python train.py --vocab_size=8192 --norm="rmsnorm" --positions="rope" --rope_theta=10000.0 --attn_scale=0.125 --optimizer="muon_hyperball" --weight_decay=0.0 --batch_tokens=32768 --max_seq_len=1024 --max_steps=5652
Each number is 500 + 50 x the weight over its row's rms, rounded and kept within 0 to 999. Layers, rows and columns count from 0. Numbers have three digits each. The size before them is the row's rms in percent of the matrix's.

# layer 3 attention query, 128x96, rms 0.0484, rows 49-63,112-127, columns 0-95
089:507544534470510547495522524516557481613485407535472457463449373595548521578488467567427467418567469551487485576443536477524499504455437507539473492573485468584502443547514463533563461498451476401443423503576478560477498489621544475481448494445498492487562511544608553523563547510566544472
104:611491435456468509489469458491470495438478534444489530493483543416524616483450565399458560518486500474466509543480443532503461535527498447504539523532497463626530457544389464451517487501585540525527548558538407466525416579538461417461502544380478439596483459464509549576504544529511448571
094:478525460445485494454599523609462603533509468421581531462544520506469389521456516490445509542449524423511429493487519469459480475444542479527483456431533536482536470453479465494553517384499468523551519495468522584409450525519567656520461504511485409497517594450423538493528450591552494451
102:521406460541495552456520519536416397508427388495498562545531546473548389468512486505458579468520434437490465498492450481455504470525412571476498583463516462573498545500469488555618564510363530515528550473523493559556503478505536498512532470530477427495393470524453389493500486449419544504
093:422539440633480480533505555550449424486542454436576476547492531627537477525571540471445516540475342471478545467457489533523531539479469448456494490530551476491540539458544543446505512442537487533490413480518478454571614408437535569465472564426517425486500577512489483546445445499513541526
093:512568367609450523524500398434496489412517573473482444413522498488485507565452496438488483493574533572493480505519571432454444504526489543528506438511486447489599520516475431479483502402508375482449440470502525597580526462455545449490495479533471544461508584411473445600509511477523461487
091:518543556458507519491546528458490551454435607431459424491408569501576458395516608485587427496563578540483470510470458552469532528568403488547497593528520542546506497522444531510452420479454453483501464501491584581537499490567496475450523399478433506555508516451505536543601429505526509560
099:539446439465493503582520620434479451594527560475583541492545389553423413507500473477462466566474550491551512576519434472517570483545523520574578438474473521463509525502471385459515475454528602543444515517460480421537481509516516468464415476444559458533510432515509589434548532552503497581
112:421469508406504553464430410488541495432430491531488541469447466503523539549500547488424505473464441466468477633540429615443479558544577432484507523462430499482517556518488457561416567499562496581467542443508471451460393480455584467437496600494483454532519440489464445461515499581467467464
100:350543510603533419472475544535409556492482527505533549413452459526607573503494591446471465486428523509488555500521494402436478461487430442455519499534506451501538474567484502510482525495559551456445482569420521603580594486544483497523535500567604532457474460471503521453514481524448476572
092:427594447523554492495473458503489535557576619478420458459410447478458534524526468558531558462505534468491404530518395437539439540464566497467526540525490440474438584532445544455441401459490469416500455511497528475532525485593530444608576503440515492453580552525540485562565493526508440502
095:574636528574545397516443434529635500484439497478480467441500512395549467516526454550490557488541531497511522480394502527602433503513523489429404501493531457447487432532473619473495467455566438477540582476438487478531505543547516470529539502480417545519512569485491467506498433447569461531
097:585480449493412503495426472354597437503560548503471471571461515587504524493553495529457452480502590568503481473517510558475423439423551448539490530485544552517504496545530531425526462497597482527387585518439516544474508543484485481495547471483510584518573529498552522471422558404584457552
094:524547478399499517543533497504483501433499547454500551405551428520458481452476506484513484486508481484549427477548603461499489512500470508433511542526540476502459458538613568469513524577441486490517510556523435514403508575576433498444525616382579438521439580411551548525622522446469546479
107:561476521471568462446493505554489532443496497504475565511557465502501506469443515452429504556555490531423431570513455517511485543357544397495517527525607490476564506577472549520543576485478543396411524571555541427460466481359474570531565514511465542543448531541544535490524486521599432528
096:440442538473513536542621538497523464486511537516519513520532543590538484542534452539504546350494489563502524489532532418457467512565550517512521456522498529407484520529437545490461512463492553409576490461382458604591461484550427492421512592514466450565457561479571566496508440422514448458
106:515467570513537539606547599449558472507456506571608564491473567556436562528470538533412434574365455427498505441508504486526511546544416531535479423535422548464477391492464495558512494600534533517489478488507485443441450542524569513517463471506463450514557484554444550531548556427469515497
105:431434541373491546373578442541515401495483451535480581470491448484421504444496526535535451463489600499502474490495468453519523503598505469550466444527537470556513510436392415486504532382534512433448532507442460505446476514521495496491550487475401455412579382515495535488481516516497471524
117:487517514527506513565448488536451472473491582592528541467494537481470495552603457518489490443434473448513501475429440448471454479527623534508554433526545473504434574511607411606465532515512504402451366579478465444533529569505514399421463555515535494487442543552449454489532480485547457552
103:422484462562514503501546495577436383522499414486480496520548538493525554535328500415471511484500447441509582409464473431494480547510500558507485493489524442464497494383434542505483526499486504560546460483464590464559527468463485569489489415565566585486423487520412490518529420416496553529
095:417569362453511469520506514492567505485468502470521521423521502542504446506479486492533492499560440416470442479489446490490489436488550499542578529572520426514435429548521551546549597485514580479532464486472526562550505424485376501564606441594553540495413545525454451484413596522525441508
107:418494418599395477464478477536438493393481432530450582520501554536461433515470501475526548444505498433478530568546510451514415384461429458445568493465563533480498553430494549538523448511536479392445474421490537580445517577505439511542498578459525545480489469517397469524507510582490547490
095:506372601458556490502553438432468627484518480589542555447539496467504563487491618435458526462510530497481552497472413516487478454528526440519413541500527532460582458488465534486472407547486449535452459462483451539500538433403516424545422512512525532472556557539473587501519432421454492449
101:598475405442457449546551568479452556460531462451452414523614454484481523462467590576510439539472449540548535526480435474510560539471468495527533387444510450529567493458465476563419459491555536603498465475600457560579542512477455459528445557590517488465475525490562514416482519549513457528
113:532509442446561567586470397504588420469476509491523482408480565503536574516551537375490506525443561534531564545497474578511536547529441581481536524461418509488531454533427479435482414530528469509532521478487473385515504458456520476419437571576418477503489458468459545445579567564492544494
099:440498523523511506416520559521496516483397461452489416533549538571480415388439494445565517421461524450450500496434465508440494555463544445575547500416457404437506401495439456496432458497604449543575425520461528503430433434465468513524500432550563509482477435459435472525423485496522501513
103:554478535439533489448522397485554551573498562522502505520482460476484580485409498427538497429478595444410501436435477597481514515501429433448444546530473409526537510470505392511495524466378418528423515524517564551541495585561500531549491585527522491456528479490420501542531506402469440521
110:576555438488566483540518496536493566424498492508492538447469530455570505507541522614465496506424555589555564464548400509465486480504552555419467523454542533487586520509520530537381471451551478507370538444498553431479421583510539469522521461606551475530534544506566560532458545528523567429
103:509404426424390546550569467476509456617508449482551578445435513500486569367536434480454502541480546500520501492459537426545486478510547531439559458461488531490490447457518502544476458527478448555487433396474474592493429425595501520528487466432451485496446463500595494477479530442478594467
099:482501484386489555621600439528472482497501453513525584443425537504512401475505531507494597473483520545385457440475507494543557482467506541468504467501412476569549436497561513512517475412488509594447408569557507450412541481506513519481433511449547485607433517501514481475596458514528426483
096:495466510489502437460505488706415510479508517517502504458496531534546515445569662530469440544521434557535561583536482510484434502452589513451499451522511535438510545510505473510514449574523446398456520454484531477505526474490510561554508502513637452521513508451432507535512503525579553586
# layer 3 attention key, 64x96, rms 0.048, rows 48-63, columns 0-95
081:548550504377591510439632490487562509538543519452515595576472450492455455501405442540519525462430489549478457490385492486520498569580492496526533487558488489522501461465540526442449491525512551443491594479553559501455416499458424444455561534484504456523498518422492473487532575536623457427
091:379547491507531477452547571538453528423467465468481434528474566516421498536447476419498514424510437425492541419498506482554458542541467527482453521482518472427340425455496495517527499492502502552565473511466533495531546494426525411544471511532648411500450579525462521472498408443502491420
101:493499572541470590443520435540435521516553490527493467445547547474544375507449421434511537466462400460546489418480539443489401491470485474557545455426527532468450492481525496446534532562364503499455471552455573478507473532414454574511512494499527596485453558447478416564490426465412552487
093:497549611476486542525491508503598417493525603457557574484431429518555522544483437421459464525548385510452461430527507558489560477461533469578516570530464449553466459529487535466532468483580495488492488463416346536528488488457458489509433502447477449587516433553499506388527528510437510523
117:547475516416495504575441506480601478466474469563528506476431458400488553380489458475458519496471558550433498550518536541513589483509464392516454544522496405507514517584469521405483426529529467502489582383512523508488434563514584418515574539453452575517528431511566562486576532494503470481
092:511535496449448525537479493529575480595505504516584476596469444384533537445531552533616459526502542484497439536508488559491467511494526505590522463497436407444492613593468544488429484487548515527543468549436476499420403638473516441521518538472441520492543438451510572522581516575523505499
105:562494466364424527526481403555648495460582500495572517474351486540505533421538466529490445538600521527458497621485514502445576526508467430528508473485566571496527541573464459542422442496510573481472513434491422506472493527488471468456511533501470487533576434532480483502493545461538535507
078:478575505470477497398547513463507538442479508483499462447522512504518447440497439510480520466507457548461461505455509392566510465527606472410506470458539534471483592502465492507620509388475425464485612444521476489342549489512449551533490490457582552455486455544405489408483430461548487542
090:482558467549466500463579619547461434510557469460444430463579615481559394539539516531413483495446512526471528395417450517469479499454512523552490386485505496496510501563527434520550501514519513433511435509510519559632508464569424479568564541501469559487464510566440537488447455567458484473
106:487481513634471542508505506588386496508530517445421486488607424508525394490485442372511530482538516458496604463482466425514365491506436522479557460511475532434492495462524509499503472533460434502590475476532556457522573442409535561477569470554588475475469523499485493525451489516469551567
092:539535477469515563509449480564588463547453407552482516450439469510473521429524471598483489457445454467486418530459511536569472509518516526499497429495398437475551498463420522523534428481462413456516565501498506420508399498574471330510503431503515541439614461570549489461472575544510517483
090:563506474440503632526456521448514403550372495461377446562455478533521582503488496477505561534506507468447545553492501467499466436445531605442557415533503582461438478535478447493586506516414531455475489442481433495458514557492516542439463538496445477477479523472568548393494515420433539515
097:441528424581483507453533495498407575447553585526409473480455452505457504459511524491489519452532537474505520449535480504491469445533460554530654505442436500584429498411498515595493511448412566465545418497390510563471559480458464505534526487459549586544424522491511464452398534503459531559
090:502532426514491452542516532438404581514486478467556480343503545539510360562515452498468545502545511484533623508571516525488394449519493607477470466571540510476456492441585483603462473530399484466517502522456529571486485500444440472486453471450484464451494473497456497558553440540540567480
082:559534512467495536492577538471523402503497578443492529449478539519506483466581461443461592565543525457526481530471520558491522476481474409436445515464486484570387457357570569513470402508525450592512519525482568381462453564497462526586456537519502503514499468461470539490441430486386460489
090:413450515468506543494495476588468472468509548555507430434456513498511519599458492489628513415488416435475536565422558551461533460518483534557480531475513487539544532489496503515482493556533460483444550465485573586615592520423462466522506487418552475618495420566425464498491594463460490572
# layer 3 attention value, 64x96, rms 0.0483, rows 0-6, columns 0-95
095:500500520425506521560411539498451524526448574449452495390461461465506527427436496433562507486410518592454530491446565591522463514541449500393447471508492519489453462497537491565600460521480525509503630476538514441551548586464501482459487538501473542468431543603479456529392563497564427483
095:459539341517487614436541394436412453482552513447497503452507472508436412457442440584546430487501463500492504527495542597491529434467546544531510463519515468477545440487555510511490468538478552550515482460469489540429561397444571400573419448513515526552454488534534543532489473438461555496
093:448515438532465574430516493510459504530493526488441557474546425465458473548549592450516409503628552546555492451564433454562489460624462482522490492462503549598457500404534523487528479392511480427474536538466446442450446583446464508532580482510482475475593470533577592488538516533452525511
096:618384490422550491527536476584487406440484593465472558561481514524578472563472485550502429486436589481421447414565453494446502426486524498522506448558516559493572470500563486565517515494570476500469523458501448371430501492415531519502498511605463546493552468532457502510525457441481552528
105:520517513396474554563619450464518434561505463387448561550519425388577483483543479557468479441504466499479527551533510433533472465473443592430483438421518530535493502514534475527565503517474603494578495513511471408549497513471506506498399481567471556482534458429495491436453553502533547382
100:588493452484405532521484566467385464448555523500517511528432597449472588530423446546565494538458557468511483468583488454455464470542528511556424520496474499500588542598468399432466514486433442479508489512514530637559546557572530472504494571466597518538485496516479526521539536584530437486
109:513500412546494568482469543477465475569495500526527424482474496524462553545581445550535533520472463609465560519478527516531539513408502521464413452507585430498564501451476586410494648399555561492486518490579527398507500466506535566576559512542461480519456454410574464473506541460491540427
# layer 3 attention output (transposed), 128x96, rms 0.0605, rows 0-6,64-70, columns 0-95
097:504569466614555410586505422442498467547514518513500394419454494500488547495493507445500452537505569551448569407474571469531537508552461501486490528443382541498477447412569445505531475500500500412528459467444496558554518550440593571455473555509496469500438518444547470532537529559619551538
090:354554484467573575502539442540511487522527352515436443472521463433459413468498530464521513501458437515538497475463497576529508479568550491489486484455483487459414460571498520464439588560496547556548471570509510588570511429479514532427522572548511527577496481533505509574458560481370563485
094:401497517439453443432507429502476490442547485474537582538400555427496515442503479495519373473487530470501463406559570475594484485517497496572467482506487564553446578572569548464507500406478472447567533552455530492503407612543456503524499511480517505436487521606548455531525463573548558448
100:555418508428631538507521475490384482448560495471508544459533519527503507478493485534434418502486631366465447482492494563487435508476505514465470446548500498423457369472483501556502489456483540552580558568456492413534442571403561530496493470518465467490530483549493591483428521448513504466
100:490528605422602464524494403507406544553524458455439484597419530480571495371478491497544487522449493462527479480539558530505459472570498459459482493392460467501397536450387459518448447471572508511556480554439441495563523519430516532564465548521611482463499481529488562450487533480500496450
103:614465448514447606571432590423575457499393550432450491563566529506522382518485601518473523496495542457463485541551496466503503512443502536453449594547433472470483568520506515581532447441509506438512467445474558495523491534525481455452566522479508434494494517615506550474497549478546420581
100:533488600476520542517521470426523484491485530399464437445465475475521339589615465528432562505453385547497524470523499526503512522471470470475469497442461553578419500606488529511445473440476450486388539484531562457440510443497504521511498455480493485421466535450482416437429530432481523438
085:391482486425507585396557511476486409475471383460515554457498504546512470445599462463389459523583482478456486468638447511521464514491420492603606461607474433519496509509476504478498457482563465488501506465497503544480469458483497460559465441534530463484623442454464480514493513464465516477
105:612565610513531431467406500546578521556528501501452484533465511453488559545594467432467462509566585520447540511508512399454507515474482468553514587447430450555453542503483465462497490536512400455395536539443484486534439458550545553522493510471454543484598520525621503533555539555544439479
090:558476575472498458552540490488399561478435482499438550484551439512460463467497440540538634511399529493480568464465584517385543481493455556516472479516496491525516519581452522452528525560592593456432431423613464451484554493516522560506517459537524475478360547485501515555432531483475492519
099:445494558547505527417527640456468517528428450506481492511526498366381505443585424467523514497625403570505570557575471405580491512451484443531504519460530562535455448496451548487491484510540452514487501548537573531505568461546512475489472484505558614486492493462506426471440533488500522523
108:467543528567518506560499472433473552520554536585655469453572456551466550510508450476467435418541453552548519511571449443521536512518482493456588537569557610511471599512507456531553444482476484488485473416485526577446392512446518521463550531484512568441474548491539571481479474489491517634
098:440504575478537414423464471443517542495510538528540485453441496520552453584549499474464541401481446576549490525466490554534429566443391505391489461407537543507434450467481577483470573493514542529463499482468528532385408461523392515533423532511481500521528483454521530404519528476436561418
116:457471500418521466559537540480455510542520518521499522545506475494503521529558547489484381577509492486547519526542519446412433427600535462427512493556438549490470513519453551537457427548471469513482471514464449543599464608530582375547434523543528514525557532444552543604449523608517428582